config.yaml
hidden_size: 320
intermediate_size: 960
norm: "rmsnorm"
norm_place: "pre"
qk_norm: true
attn_scale: 0.132
extras: ["local attention windows", "shifted keys", "value embeddings", "hashed n-gram embeddings", "a smear gate", "an embedding shortcut", "learned residual scales", "skips across layers", "capped logits"]
init_std_up: 0.0284
init_std_down: 0.00537
optimizer: "muon_variant"
train_tokens: 631300000
Each number is 128 + 32 x the weight over its row's rms, rounded and kept within 0 to 255. Layers, rows and columns count from 0. The size above them is the row's rms in percent of the matrix's.

# layer 2 MLP up, 960x320, rms 0.154, rows 418-517, columns 64-95
size [114  96 106  99 100 101 108  99 102 103 101 101 106  99  85 109 103  96  97 106 100 100  95 106 101 102  91  96 102 106  94  96 108 103  93  94  99 104 101 102 104  91  93 100  95 105 107 105 102 106 100  92  99  90  87  97 109  96  98  96 103 105 101 110 100 102  94  93 101 102  93 101  98  97 102 112  89  92  94 103 100 102 108  98 107  96 102 100  86 103 108  95 110 103  89 105  85  98  94 103]
[[148 184 146 158 104 138  71 165 150 152 117 137 110 115  75 100 118  94 128 138 137 133  85 189 163 113 174 110 117  97 129 141]
 [154  67 199 161  93 174 118  99 151  83 153 152 159 116 120 132 112 100  87 166 141 107 101 135 124 118 162 102  96 156 145  87]
 [185 162 102  76  93 119 158  18 139  57 128  80 144 110 178 129 172 101 110  89 199 151 156 142 121 154 133 149 139 107 154 154]
 [122 161  62 146 148 133  70 100 101 107 169  92 160 113 155  95 108 174  54 144 162 125 141 127 140 142 140  89 128 135 142 123]
 [ 90  84 142  99 179 117  95 172 125  90 142 140 142  97 113 148 145 103  54  82 128 153 138 139  87  87 121 138  68 184 158 159]
 [108 173 127 131  92 162 140 174 128 121 151 193 136 149 149 109 154  76 148 127 141 111 163 132 198 157 108 124 143 100 127 160]
 [157 172 108 124 114 131 114 152 137  51 165 125  90 170 170 155 102  76  98 147 192 161 142 126 145 103  83 145  61 116 116 199]
 [ 91 130 193 135 117  77 140 113 103 127 151  81 129  85 165 180  79 139  84  93 137 129 110 132 106 107 151  99 136 146 116 126]
 [ 91 198 126 101 167  96 155 188  27 122 126 118  99  78  50 190 128 211 103 143 109 135 122 121 113 101 155  73 128  87 149 165]
 [ 84  95 144 119 170 117 154 139 107 147  90 181 135 132 123 111 161 135 128 171 121  84 179  71 129 166 149 118  89 121 175 129]
 [143 148  62 109 177 150 167 131 160  96 123 135 151  99 149 117 136 119 170 114 154 155 123 113 101 125 107 141 133 121 155 111]
 [111 114 122 135  76 111 123 165 111 130 135 129 119  95 120  92 104 158 136 167 161 107  39 117 185 103 166  96 169  98 152 148]
 [140 145 114 135 110 129 129 125 120 125 193 118 154 125 138  79 167 111 157 172 101 123  92  90 126 147 143 177 146 118 181  71]
 [169 117  71 126 120 121 134 122 132 108 143 125  98 137 110  82 155  90 129  94 140 108 103 142 150 121 108  87 157 148 141 159]
 [117  89 117 135 119 195  84 139 104 179 140 165 126  94 115 121 160  80 141 144 104 178 129 141 105 127  84 144 137  78 149 134]
 [121 127 152 182  99 131 124 106  90 154 120 131 150 108 128 111 129 147 120 161 108  70 178 126  71 106 130 158 159  77 137 175]
 [104 167 151 102 133 111 136 124 127 104  88 158  97 120 129 110 154 100 103  77 190 119 104 137 151  94 126 163 133 141 136 123]
 [116  72 132  70 172 141 186 104 119  99 111 116 137 151  92  76 110 124 178  77  87 104 181 119 111 157 109 142  81 105 132  83]
 [ 87 136 170 111  94 158 151 148  95 167 120 139  42  88  94 139 108 127 121 153 100 110 135  79 134 152  91  94 105 154 149 132]
 [ 72 143 132 148 143 119 131 117 128 120 104 120 192 165 132 117 157 112 108 173 122 145 143 126 148 100 118 121  97 105 152 111]
 [152 136 120  52  92  99  58 116 126 106 127 149 140 171 141 128 120 108 200 121 129 118  77 128 111 119 154 148 136 109 149 115]
 [113 157 102 157 144 121  94  54  61 112 131 108 164 155 154 124 221 158  71  90  79 151 110 153 157 118 114 108  93 105 126  94]
 [ 96 157  95 126 129 159  31 145 181 196 169 148 102 162 151 138 124 137 106 141 131 148 100 130 163 143 116 141 121 107 137 176]
 [114 128 137 146 128 114 150  89 102 114 126 112 143 156 167 109  72 127 230  75 131 157 154 173 135  89  68 121 102 115  75 173]
 [198 112  52 116 153 112 120  92  43 101 139  88 143 146 128  99 154 108  97 139 176 107 116 155  80 142  85 203 178  69 144 179]
 [159 117 120 153 149 150 111  76 131 124 146 132 176 109 184 118 150 116 158 136  88 106  90 131 140 147 128 171 144 132 134 138]
 [119 176  92 145 165 100  87 102 117 101 118 112 172 133 160 164 138  69 132 107  94  95 148 101 142 182 157 102 127 125 175  87]
 [ 74  89 100 139 148 176  40 136 154 150 120 162  69 142  94 155 145  73 135  96  79  63 129 132 121 107  90 126 163 142 134 155]
 [ 81 164 104  89 132  86 123  88  94  93  76 124 127 137 139  89  62 122  92 119 111 149 105 138 157 155 118 138  94 106 149  96]
 [ 74 125 168 129 123 146 134 131 137 124 112 154 143 113 148 132 134  93  74  66 135 137 113  71 145 141 101 207 122 119 122  81]
 [186 120 146 114 153 106 104  96 143 129  98 138 162 101 144 136  92 143 187 144 152 146  93 115  92 188 110  98 150  64 140 118]
 [ 94 127 149 170 115 127 115 130 117 141 152 106 144 160  86 142 115  93 168 116 131 145 155 193 133 103 158 154 159 104 158  86]
 [128 133 166  96 168  74 174 175 107  98 109 108 109 165 149 180 193 128 139  84 117 108 107 160  99 126 144 152 138 148 104  94]
 [137 144 113 110 130 114 108 116 141 197  48 163 176 102 112 161 126 148 137  85 175 145 144 110 101 139  44 124 126 125 119 168]
 [150 143  83 119 183 128 111 149 125  66 147 133 108 128 127  49 154 136 135 103  88 240 121 109  84 125 120 100 122 153 205 121]
 [126 186  99 134 124 124  97 138 103  77 172 161 124 106 118 102 119 106 219 151  99  90 150 169  82 164 125 155 118 169 161  96]
 [ 97 148 122  86 143 104 153 138 139 108 101  79 118 122 136 134 103 121  91 140  85 173  98 115 152 104 152 124 106 125 126 130]
 [193 128 148 109 126 132 124 134 153  94  79 111 142  83  83 166 113 111 129 121 128 118  74 116 149 105 149  84 117  71 153 104]
 [ 92  79 132 183 112 153 131 125 146 165 147 129 110  63 170 179 211 123 154 139 213 117  82  95 151 139 117 159 101 133  77 124]
 [135 133 128 101 133  98  91  97 121 121  91 132 121  73 156 209 168 124  64 151 200 123 122 141 121 126 134 154 183  97 154 143]
 [117 188 132 124 127  70 166 117 142  88  83 147  97 119 149  98 124 121 130 133 150 155  74  96 162 107 132 114 151 105 184 130]
 [158  95 146  94 139 134 148 125 135 174 114  58 118 134 145  91 124 137 128 150 173 157 166 161 103 147 139 143 131  93  94  62]
 [136 155  74 136 114 149 152  99 112 117 138 184 132 125 118 108 115 120 158 125 182 176 117 121 104 120 135 119 112 148 133 159]
 [114 101 143  73 129  90 171 192 144 125 141 100  95 141 135 151 144 170 151 131 166 129 127 135 163 103 125  93 145 122 102 114]
 [ 96 150 103  81 147  80 122 113  71 134  65 123 123 175 183 148 119  96  86  99  77 168  53 153 151  93  86 179 128 130 204 129]
 [ 59 177 174 177 141 159  88 124 162 107 185 118 133 185 114  99 135 182 123  91 162  87 193 136 118  78 132 110  85  28 139 100]
 [142 118 183 150 138 187 114 102 103 206 102  73 113 139 194 154  92 127 142 156 147 110 109 117 116 108 163 100 148 135 108 107]
 [136 110  90 144  82 150  81 134 101 137 159 108 135 162 198 130 151 164  77 125  55  73  73 147 126 129 124 108  90 125 124 165]
 [ 79 170 161 127 133 139 145 104 104  74 124 132 113 141 175 156 115 179 114 141 161 133  91 127 113 114 121 185 154 108 153 183]
 [168 153 135 162 149 125 124 208 158  29  56 196 108 142 116 128  55 157  94 151 117 120 100 100 107 149 184  79  95 155 127 186]
 [205 135 155  94 117  60 161  85 124 143 156 110 144  90 106 197 121 149 154 142 117  96 104 113 135 171 154  79  82  93 162 134]
 [145 158 159 112 187 145  85 128 128 116  95 126 147  82  81 134  92 147 121 163 104  66 102 153 123 149 111 153 140 100 124 166]
 [ 96 235 112  98 164 108 127 112 181 159 140 157 142 153 170  89 146  85 111  99  58 138  97 109 137 168 153 114 142 161 130  86]
 [193 118 127 127 124 159 106 125 135 112 104 154 165 132  75 153 161  92  67  74 100 147 186 145  77 147 195 144 108 128 129 149]
 [176 120 120 120 131 124 158 110 128 112 114 123  53 125 151 183 147 126 108 117 145 122 169 117 136 138 142 182  77 168 148 148]
 [142 106  81 112 131 126 126 116  63 142 135 110 167 121 151 103 100 172 166 119  93 119 161 146  98 195 133 166  93  91 105 173]
 [131 157 187 137 125 179 107 172 136 163 125 114 184 126 142 145 147  86 114 170 153 206 165 119 174 180  92 161 119  42 151 164]
 [164 106 171  84 156  86 145 146 103 140 160  77  99 136  72 148 141 132 132 136 145  98  89 165 137 150 128 165 157 119 199 129]
 [102 168 134 100 166 166 105 129 123  87 187 157 179 102  87 127 158 107 103 144 144  74 120  74 142 176 192 146  90  76 158 127]
 [144 127 129  97 167 224 109 109 129 136 133 125 142 110 137  97 110 169 118 119 162 161 158 112 120 129 169 166 102 130 131 195]
 [149 149 143 130  27  94 126 109 115 127 119 124 134 165 138 126 127  84 139 151 175 130  91 115 149 118 123 119 145  79 196 148]
 [104  79 116 146  94 148 131 129  72 118 132  94 123 128 140  95  88 123 151  65 100 114 129  75 100  83 120 160 126 157 141  96]
 [143  87 112  92 108 120  76 127 151  97 126  95 144 107 151  71 133 113 142 154 149 123  86 148 157 134 120 134 111 103 134 136]
 [175 183 108 148 126 162 127 129 121 133 116 119  96 141 163 129 124 159  90 101 162 134 148 143 113 100 139 122 156 160 106 123]
 [140 130 136 142 106 141 116 143 145 148 141  82  85 145 111 138 119 102 114  65  79 150  96 120 121 131 201 142 153  42 122 186]
 [ 88 151 116  91  90  93 146 164 124 158 154 122 132 127 152 140 167 138 162 188 145 159  95 143  67  55  87 104  87 101 140 122]
 [123 114 118 149  86 139 122 162  69 168 146 133 144 135 110 143 154 124 123 149 123  35 156 145 135 168 142 118  82  76 132 142]
 [157 110 145 152 158  47 162 160 129 107  97 164 110 128 146 108 133 103 132 151 119 149  69 100  79 127 168 163 168 100 130 104]
 [126 109 138  61 143  50 117  97 150  58 107 128 102  76 104  92  66 162 112  44 144 147  73  68 138 140  98 100 136 118 141 122]
 [ 64  92 128  94 150 139 106 104  49 135 134 106  95  94  95 115  95  56  57 135 172 129 190 137 176 135 155 198 126 118 145 159]
 [103 150 130 122 123  78  83 112  89 138 113 114 192 133 142  91 152 122 199 112 123 197 128 101 111 112 108 150 175 151 134 163]
 [131 126 101 160 148 134 125  91 170 180  82 127 144  41 147  80 167 194 118 125 109 158 184 170  68 117 115  71 161 122 102 134]
 [172  76 146 155  73  67 115 141 192  84 111 163 131 143 146 150  70 110 173 125 176  83  93 195 112 169 130 140 130  99 161  86]
 [161 139 141  81 146 150 100 133 116 159 127 104 141 104 159 151 159 145 134 136 138 138 114 151 182 141  79  95  77 150 164 123]
 [179 106 139 122 109  46  90 109 170 159 144 132 182 132  34 111 135 168 160 137 192 139 130 116 136 124 169 101 182 170 189 147]
 [114 132 199 174 107 129 117 124  66 145 184 144 159 146  81 170  89  63 149 116 101 152 146 135 150  93 140  88 154 135 137 131]
 [103  94 141 192  99  79  64  96 109 166 149 149  95 109 113 157 144 102 125 143 108  88 109 116 135 122  88  96 116 118 119  97]
 [149 108  99  77  88 134 164 105 131 118  98 101 126  96 176  82 147 136  60  94 125 139 118 146 115 127 130 130  84 106 131 166]
 [ 80 235 127 156 129  69 119 143 151 130 106 111 146 109 148 114 122 120 127 165 194  96 100 207 124  94 130 148 158  95 196 160]
 [125 147 154 157 100 122 166 109  77  96  99 133  81 128 150  99 126 149  96  95  92  49  96 122 119  79  97 162 150 113 136 188]
 [109  71 157 143 179 142  83 141  95 127 149 172 189 139 147 210 102 159 151  89 127 179 149  91 194 181 102 143 108 152 135 114]
 [128 107 150 152 146 113  90 127 124 110 117 106 165 108 123 125 137 167 197 107 192 184  87 108 148 146  41 134 150 114 100 132]
 [132 124  94 112 136 168 135 110 125  92  78 103 119  96  99  98 172 104 183 107 168 119 117 156  94 121 133 178 124 147  77  94]
 [158 151 119 139 104 178  93 141 115  39  37 110 149 146 148  56 138 142 140 114 113 112 147  60 125  84 181 107 155  90 139 115]
 [161  97  66 105 152 102 185 151 100 130 102 104 108 104 153 129 115 190 176 133  99  79 133 147 110 143 165 148 102 102 103 134]
 [ 83 134 126 154 137 174 152 108 139 129 144 147 118 104 156 139 118 103 153 132 124 145 150  96 203 125 132 128 118 101 109 107]
 [136 121 196 150 141 192 103  97 136 150 137 126 163 137 127 115 101 122 145 158 102 105 111 200 152 159 104 146 158 158 111 143]
 [ 88 116  86 161 140 156 130 102  97 166  79 142 157 149  81 124 157 107 130  85  83 163 123 130 185 166  54  76  92 116  83 155]
 [ 91 124 148 115 145 110 116 113  35 108  97 134 106  97 174 206 137 130 101  81 170 132 142 153 184  95 212  59 124 106 152  50]
 [109 103 138 153 146 127 135  91 118 112  94 126 116 174 156 135  61 135 124 129  87  91 137 182 142 138 107 111 142 151 127 133]
 [107 155 171 110 101 120 138 173  64 163  97  78 136 119  98  94  97 131 136  69 119 104 154 144 109  57 101 115 170  95 126 119]
 [134 132 143 144 186 113 116 126 121 130 165 162 149 127 103 186 126  84 136 126 112 171 125 127 145 124  85 139 172 103 145 160]
 [147 134 123 147  91 111 180  72 145  91 152  97 171 144 148 173  76 151 165 149 176 121 188 172 132 154 148  95 126 169 166 205]
 [175 145 174  80 146 157 120 160 133 129  75 143 109  96 153 125 188 148 158 153 160  73 135  84  82 135  91 168 131  95 123 160]
 [130 116  78  82 155 181 102 111 160 145 128 141 115 130 150 125 169 143 121 119  91 127 159 127  97 185 118 104 120 120 101 107]
 [169 152 123 156 174 160 191 147 160 125 168 116 133 130 164 111 167 120 150 162 165 157 186 158 146 152 128 124 112  93 174 176]
 [ 96  94  73 131  98 114 124 135 151  63 113 143  67 134  55 169 117 145 174 142 116 112 124 132 140 143 100 116 119  70 175 107]
 [ 76  94 151 117 110 198 122 143 126 110 127 135 144 124 122 109 144 126  90  92 119 128 107 171 124 174 176  67 173 151  90 130]
 [155 149 113 140 142 149 154 146  95 103  72 115  74 116 130 134 126 133 104 156  91 193 126 133 206 123 154 119 147 151 112 114]
 [165  90 106  93 127 160 148 149 128 187 107 127 131 119 135 119 102 205 143 112 138  64 129 120 129 109 168 127  92 130 100 113]]
# layer 2 MLP down (transposed), 960x320, rms 0.0891, rows 418-517, columns 64-95
size [102  99 100  95 101 104 102  94  91  99 100 104 108  98  90 100 109  95  98 101 103 100  99 105 102 106  98  96  99 110  98  96 101 102  91  98  99 102  97 100 101  95  98 101  98 101 105  99 106  98  98  98  99 114  96  94 105 103 101  96 100  98 101 104  99 104  95  93 101 104  96  99  97  99 100 106  95  99  96  97 102 103 108  97 107  96 103 101  96 104 106  97 104 104  94 107  98  96  94  99]
[[138 117 152  78 167  94 102  61 163 122 135 138 123  88 118 119 120 165 147 141 148 134 115 103 148 129 130 158 149 157 123  78]
 [ 84 104 172 104 118 140 130  63 129 158  93  84 134 100 131 108 152  82  70 134 122 139 128 143 148 142 170 118  90 122 148 172]
 [105 114 106 124 143 102 143  81 146  61 123  86 143 148 172 153 117 113 155 140 123 120 121 126 168 161  78 139  52 125 187 148]
 [130 133 108 164 204 139 123 110 106 144 186 150 142 136 144 127  98 103  93 173 103 148 156  99 158 108 128 105 154 109 108  96]
 [120 107 100 135 182 138 114 159 154 201 138 176 119 141 128 109 105 149 100 149 111  90 151 117 157 109 156 110 141 154 152  95]
 [ 89 190 154  67  79  79 154 154 130 119 135 134 110 100 149 131 103 173 188 110 102 121  86 148 169 100 110 126  77 134 134  91]
 [126  86 149 120 103 129 116 167 142 107 132 146  87 166 140  94 155  92 184 133 128  85  89 182 104 140  84  99 151  66  72 130]
 [106 154 129  75 122 119 145  89 182 102 139 117 113  78 169  89 105 100 128 140 115 129 127 153 122  91 168  99 146 114 127 144]
 [151 126 177 131  98 125  96 135 203 152 152 111 176 149 129 130 119 118  98  60  87 103 143 102 132  81 171  95 193  97  91 119]
 [129 138 166 138 161  97  85 138 127 174 114 159 111 106 148 158 119 121 172 125 105 111  92 104 112  80 137 183 124 185 133 153]
 [184  90 135 119 201 137 161 130 154 175 200 127 123 135 153 124 161 123 125 133  89 134 124 127 111 180 130 103 126 110 106 178]
 [151 144  64  82  71 150 113 118 133 130 139  71 120 137  96 140 188 101 117  90 109 162 176 145 153 107 184 150 153 146 151 118]
 [110 100 158  99 183  95 116 176 127 126 123 125 147 178  92 139 147 133 137 121 147 124  76 138 141 133 175 141 108 133 133  81]
 [111  79 114  30  97  98 137  85 145 118 129 129 115 100 141 140 152  35  74 173 112 112 116 115 156 144 157 149 143 135 179 126]
 [102 161 108 162 157  72 123 179 145 135  82 128 139 119 118 142  99 107  87  78 126 101 110 109 148 169 183 128 151 180 154  86]
 [101  84 140 157 171 204 128 126 167 192 117 116 136 145  87 142  91  88 143  97 164 108 164 108 135 159 112 126 137 136 143 181]
 [ 90 124 154 161 177 174  96 138 117 138 178 119 168 116  62 108  79  94  97 137 117  75 111 149 183  78  96 118 122 116 191 159]
 [131 171 119  81 128 139 157  95 128 185 141 126 125  85 155 137  83 158 143  80 122 108 122 125 106 116  95 153 111 128 103 136]
 [ 80  72 132 128  84  84 146 114 158 173 121  78 131 137 166 113 150 148  94  83  95  81 163 116 142  99 103 110 139 132 137 153]
 [117  85 165  46 119 126 157 111 151 125 124 133 159  63 146  97  93 123 178 141 181 181 142 146  75 172 147 155 122 130  98 115]
 [139 149 108 139  75 140 132 129  82 180 131 125 126 179  91 149 190 194  78 144 113 141 124 149 218 120  46 111 199 107 176 130]
 [142 117  57 122 150 103  82 138  98 135 109 141 148 121  86 148 171 149 142 129 168  68 135 146 155  73 139 116 142 119  73 112]
 [ 72 151 102  52 101 164 151  93  55 118 129 151 138  86  97 130 125 177 119 107 108  99 142 138 178 162 135 151 127 100 166 178]
 [148 150 134 120  85  87 138 140  80 163 144 180 191  89 145  73 124 128 130 137 149 125 109 114 108  74 140 129 108 137 123 145]
 [ 56  82 123 196 129 146 122 150  90 103 142 148  76  87 127 136 169 158  97 152  76  99 114 183 112  96  68 135 184 127 133 166]
 [ 92 148 116  49 101  85 146 110 110 162 144  95 110  71 122  97 136 182 144 113 125 191 148 104  71  91 182 152  75 161 165 122]
 [138 113 177  76 112 129 108 108 146 172 132  89  67 200 131 125 139 159 192 137  91 190 103 142  96 116  56 153 134 124 115 146]
 [175 128 121 167  77 114 137 121 102 100 111 112 101 114 120 159 165 112 119 100 150 134 107 127  59 101 118 137  34  83 115 107]
 [102 116 128  86 155  88  62 107 138 127 116 138 160 148 171 166 116 120 168 172  77 101 180 106 117  74 138 101  56 121 143 141]
 [100 117 144 154 130 161  76 158 132 101 184 156 123  79 128 125  87 112 125 100 135 119 118  76 157 121 118 125 185 136 134  73]
 [149 129 174 149 121 121  83  62 149 122  88 120 106 159  50 112 125 131 125 144 184  99 121  82  62 110 135 118 147 160 171 109]
 [134 155 115 163 117 107 180  62 110 117 111 169 102  94 178 153 131 119 151 137 132  47 116 198 100 166  77  71 105  83 155 110]
 [132 119 155 156  60  93 187 142  88 132 152 120 157 124  85 141 145 159 115 101 128 114 126  97 106 156 133 140 166 113  48 125]
 [ 84 130 180 118  86 174 120 110  95 122 103 157 136 147 110 135  89 137 126  61 136 109 107 139 111 115 152 115 159 132 148  86]
 [112 121 158 155 152 119 111 118 105 106 139 212  42 136 153  70 142  82 183 134  87 166 107 158  81 150 137 128 102 179  84 167]
 [182 143 117 137 207 114 118 208 116  94 129 123  65  92 117  98 129 138 163 178 178  70  84 128 126 122 160 129 135 176 136  76]
 [151 106 121 113 151 122 165 132 120 121 109  88 127 145 151 112 127  88 121 166 146 154 101 148 151  89 116  97 224 148  81 179]
 [ 87 138 124 158 151 131 144 148 173 135 114 130 145 167  82 151 116 159 147 125 125 163  73 117 143 154 138 161 119 141 152 110]
 [105 155 174 113 127 116  81 109 180 120  93 123  70 193 145 164 105 190  87 117 171 134  91 133  99 107 110 169 109 104 178 107]
 [136  81 160 102  94 130 100 136 132 161 125 152 199 160 132 127 175 163  99 161  91 119 114 198 114 129 163 115 115 127 152 126]
 [126 111 170  85 145 161 121 128 156 163 126  97 102 128  96 109 182 108 129 127 115 114 119 163 230 115  98 112 125  84 115 136]
 [146 101 141 105 129 144 107 136 169 223 131 142 151 134 173 170 136 102 133 121 148 141  73 118 116 170  74  93 149 175  86 112]
 [125 138  98 122  69 170 157 131  85 194  75 122 104 112 120 103 194 158  84 178 108 116  99 107  68  84 158 115  63 140 121  92]
 [131  80 135 145 108 168 121 148 153 125 152 162 143 161  98 135 146  91 168  73 111  98 129 114  88 168 169 118  83 130  83  48]
 [114 117  94 111 126 102 183 178 100 140 152 113 198 134 112 156 124  78 108 131 112 103 171 126  97 140  90 163 103 154 149 156]
 [149 113 113 166 141 176 130 129 151 128 130 165 111 118 152 137 130  99 162 140 122 115 157 144 120 216 162 166 181 123 131 121]
 [126 112 106 122  80 103 186  94 128  59  97  83 114 129 146 146 161 129 200 162 115 148 123  97 171 160 102 139 121 112  78 136]
 [165 117 101 113  52 144 120  79 122 157  92 114  23 150 110 166 101 187  88 167  69  99 108  87 177  96 100  73 122 114 105  93]
 [140 106 132 127 159 123 151 158  80 151  87 123  92 109 154 111  56 129 134 144 156 198 134 145 148  91 194 105 113 133 129 127]
 [101 141 205  90 184 148 136 148 111 100 135 130 133  89  93 181  75 160 172 106  96 125 149 170 106 141  91  83 160 118  35 131]
 [126 135 142 109 137 129 129 107 147 147 122 106  57 133  99 189  83  96 123 120 139 102 144 112 119  93 158 134 159 123 147  87]
 [112 106 162 129 118 102 127 108 101 122 170 131 117  98 157 139 168 168 100  82 156 151 129 127 145 193 161 108 163 149 137 102]
 [123  75 131 127 131 110 129 122 141 223 168 157  86 142 101  74 113 178 115 127 164  97 170 134 126 223 122 114 180 148  99 109]
 [ 77  95 129  87 115 124 196 140  71 111 183 111  93 133 183 117 110  80 162 166 172 145 119 115 181 100  86 113 185 141 102 132]
 [141 158 137 129 186 121 172 114 156 143 120 133 166 114  98 136 154 106  49 148 141 147 161 100 176  83 148 130 190 155 110 121]
 [130 159  89 128 178 112 122 118  83  79  64 109 190 128 126 210 162 141 118 171 133 152 122 136 147 123  88 174 121 155 146 189]
 [147 111 190 137  95  63 162  75 140 171 143 123 144 105  90 166 142 147  97 148 100 147 112 132 114 163  90 188 150 125 131 134]
 [113  85 162 106 160 119 165 123 133  98  81 147 130 114 120 187 108  46 175 150 129 111 100 129 122 103 143 131 111 107 117 145]
 [114 150  76 119 150 130 117 104 157 117 105 104 165  91 156 117 133 145 185  99 163 139 122  94 175  83 133  78 194 153  95 194]
 [148 139 180  80  74  62 102 129  73 180 100 156 146 144 160 172  84  67 161 135 134 146 114 140  83 113  94 122 161 135  71 115]
 [144 171 158 145  65 133 151 151 143 166  53 153 112 102 133 118 138 135 141 139 129 146 121  97 145 140 151 106  90 180  96 129]
 [131  98 168 207 128 210  62 174 160 119 169 166 140 144  99 143 134 159 134 138 140 130 104  78 111 140 187 113 118 138 192 170]
 [ 86  97 118 142 141 115  65  88 147 159 167 104 123 158 117  99 140 168 106 115 151 192 102 176 149 102 111  98 135  82 135 127]
 [135 141 121  90 138 126 107  98  58 110 121 117 180 139 157 163 112 122 118 109 110 118 171 117  87 174  89  76  92 114 187 162]
 [195 122 157 114 104 124 138 131 119 132 125 146  90 103  74  94  91 158  42  98  79 147 118 150 150  70 147 100 186 115 140 132]
 [172  87  61 137 123  97 116 143 127 172 111 150 116 124 142 142  89 132 137 133  92 180 122 122 132 113  87 192  72  71 123 142]
 [157  84 144 146 111  96 163  61 152  79 146  50 116 173 107 116 111 136 172 112 139 194  96 154 136  93 177 178 151 132 116 186]
 [136 112 132 115 134 184 155 124 110 147 139 126 109 162 109 160 125  75 137 108  91 139  98 125 118 140  81 110  71 155 116 176]
 [109 128 134 160 155 125 134 136 151 125 105  99  81 109 125  97 189 110 158 109 123 130 137 144 127 103 110  52 141  82 104 119]
 [151 113 108 127  58 101 171 123 151  96 102 102 131 129 125  86 140 166 113 192 125 129 192 120 135 110 147 201 120 224 140 157]
 [130 181 151 126 183 157 145 177 112  94  82 105 112 151 173  97  97 110 109  74 162 144 113 142 146 167  67 113 179 136  50 135]
 [ 78 133 209 115 104 174 128  82 175 175 133  92 157 145 147  85 101  80 135 113 114 132 147 151 125 150 144  78  40  86 161  87]
 [129 164 145 142 132 142  76 128 183  85  81  97 103 139 159 135 165 121  88 104 119 173 155 127 168 114 130 110  90 167  85 111]
 [114  80 137 115 129 112 100 111 127 149 116 147 138 123 126 154 114 125  83 129 158 141 100  87 138 116  88  88 138 152 175 103]
 [116 171 132 147  84  97  89 106  82 151 182 123 147 150 205 122 169 179 134 164 145 155 137 129 129 130 138 193 130 105  90 155]
 [114 102 156 134 141 102  85 103 115  90 141 129 129  91 182 117 192 101  64 143  90  87  78 169 158 133  86  89  91  99 193 139]
 [ 94 145 143  91 116  84 113 127  99 155 127 121 107 133 188 133 154 144 101 122 140 110 137 209 133 113  21 134 136 220 126 168]
 [154 123 119 125 100  99 229 102 157 126 106 104 116 126  84 129 120 130  84 108  80 114 111 174  97 139 158 106 137 125 152 117]
 [176 112  81 120 131 150  79  33  92 125  73  67  88 145 101 155 138  51 113  99 124 157 174 170 107 158  86 113  97 107 100 143]
 [149 190 136 137 119 118 197 149 113  79 192  92 112 131 118 134 108 115 135  72 112 137 121  90  82 115 121 150 151 131 127 170]
 [120  76  97  85 112 145 128 139  90 189 119 182 128 156 120 111  84 151 157 208 144 118 138  98 108 122 121 118 102 163  94 178]
 [142 203 191 100 206 134  67  98 143  80 164 134 137 140 139 174  97 135 156  63 117  87 125 122 130 148 151 140 166 143  96 145]
 [170 104 128 125 116 114 117 197 141  80 169 145 165 138 144 192 145 101 135 110 146 146 127 137 101 180 114 158 129 161 125 133]
 [129 132 145 141 140  98  90 173 122 156 145 127 160 164 104 159 144 146 171  99 185  73 117 123 177 109 134 126 152 175  77  62]
 [140 135 178 143  96 158 154 101 130 160 138  90 132  83 133 180 154 102 144 173 119 121 101 192 158 118  70  74 121  97 138 110]
 [109  99 183 152 162 164 101 142 170 132 120 120 110 110 157  84 174  90  96 107 131 156 137 106 176 130 123 110 153 106  70 131]
 [179 134 194 163 120 149 140 148 113 130 106 140  93 162 111 186  99  72 129 139  82 123 152 160 158 131 142 116 185 110 126 153]
 [215 141 135 137  70 135 118 135  94  90 194 150 138  92 177 116 107 121  75 126 113 139 198  97 103 138 162  74 113 160 129 124]
 [ 55 133 141 133 134  77 118 161 137 148 157 186 141  87  93 134 116 116 146 156 117 117 100 152 135 112 139 161  95 124 114 170]
 [138 120 108 171 151 162 109  92 106 139 121 172 116 145 199 127 169  93 114 138 152 123 123 137 137 125  52 168 138 107 145 121]
 [153 138 116 150  91 191 127 121 127 177 122 120 188 180  83 158 128 117  81 155 125 136 108 124 123 153 136 121 149 129 168 119]
 [ 97  64 131  83 145 180 173 176 108 106 157 161 119 129 106 146 144  76 176  55 103 143 131  95 111  89 109 199 199 121 108 159]
 [161 101 171 131 118 153 120 120 142 109 123 134 125 156 129 203 105 114 122  92  95 126 111 183 137 103 153 123  38  94 160 104]
 [ 97 151 108 109  79 148 150 119 142 125 144 138 160 141 100  99 198 184 125  76 124  65 116 182 161 125 109  99 140  98 135 165]
 [146 126 186 156 173 116  99  77  51 152 151  87 187 113  80 150 142 122  90 108  73 113  90 139 138 136 125 161 101  81  66  99]
 [129 133  89 169 205 121 102 125 175 120 136 156  86 101 120 170 124  88 130 140 140 155 105 163 126 188 127 161  58 129 170 154]
 [ 68 112  49 151 114 103 112 168 120 145 118  84  76 126 132 122 153 139 167 157 173  80  71 120  54 109 208 158 122 112 135 133]
 [133 131 109 153  88  93 100 169 161 165 153 120  95 219 174 173  93 142 181  97  50 149 147  93 163 125 136 132 130  86 106 175]
 [117 155 166  85 140 155 190 133 156 107 125 141 108 121 134 120 113 113 115  88 150 181  94 157  95 126 153  86 152 126 151 122]
 [126  97 115 156 243  90 173  99 167 134 119  82 133 157  46 179 122 102 133 169 131 180 106 130  70 131 110 189 123 119 175 148]]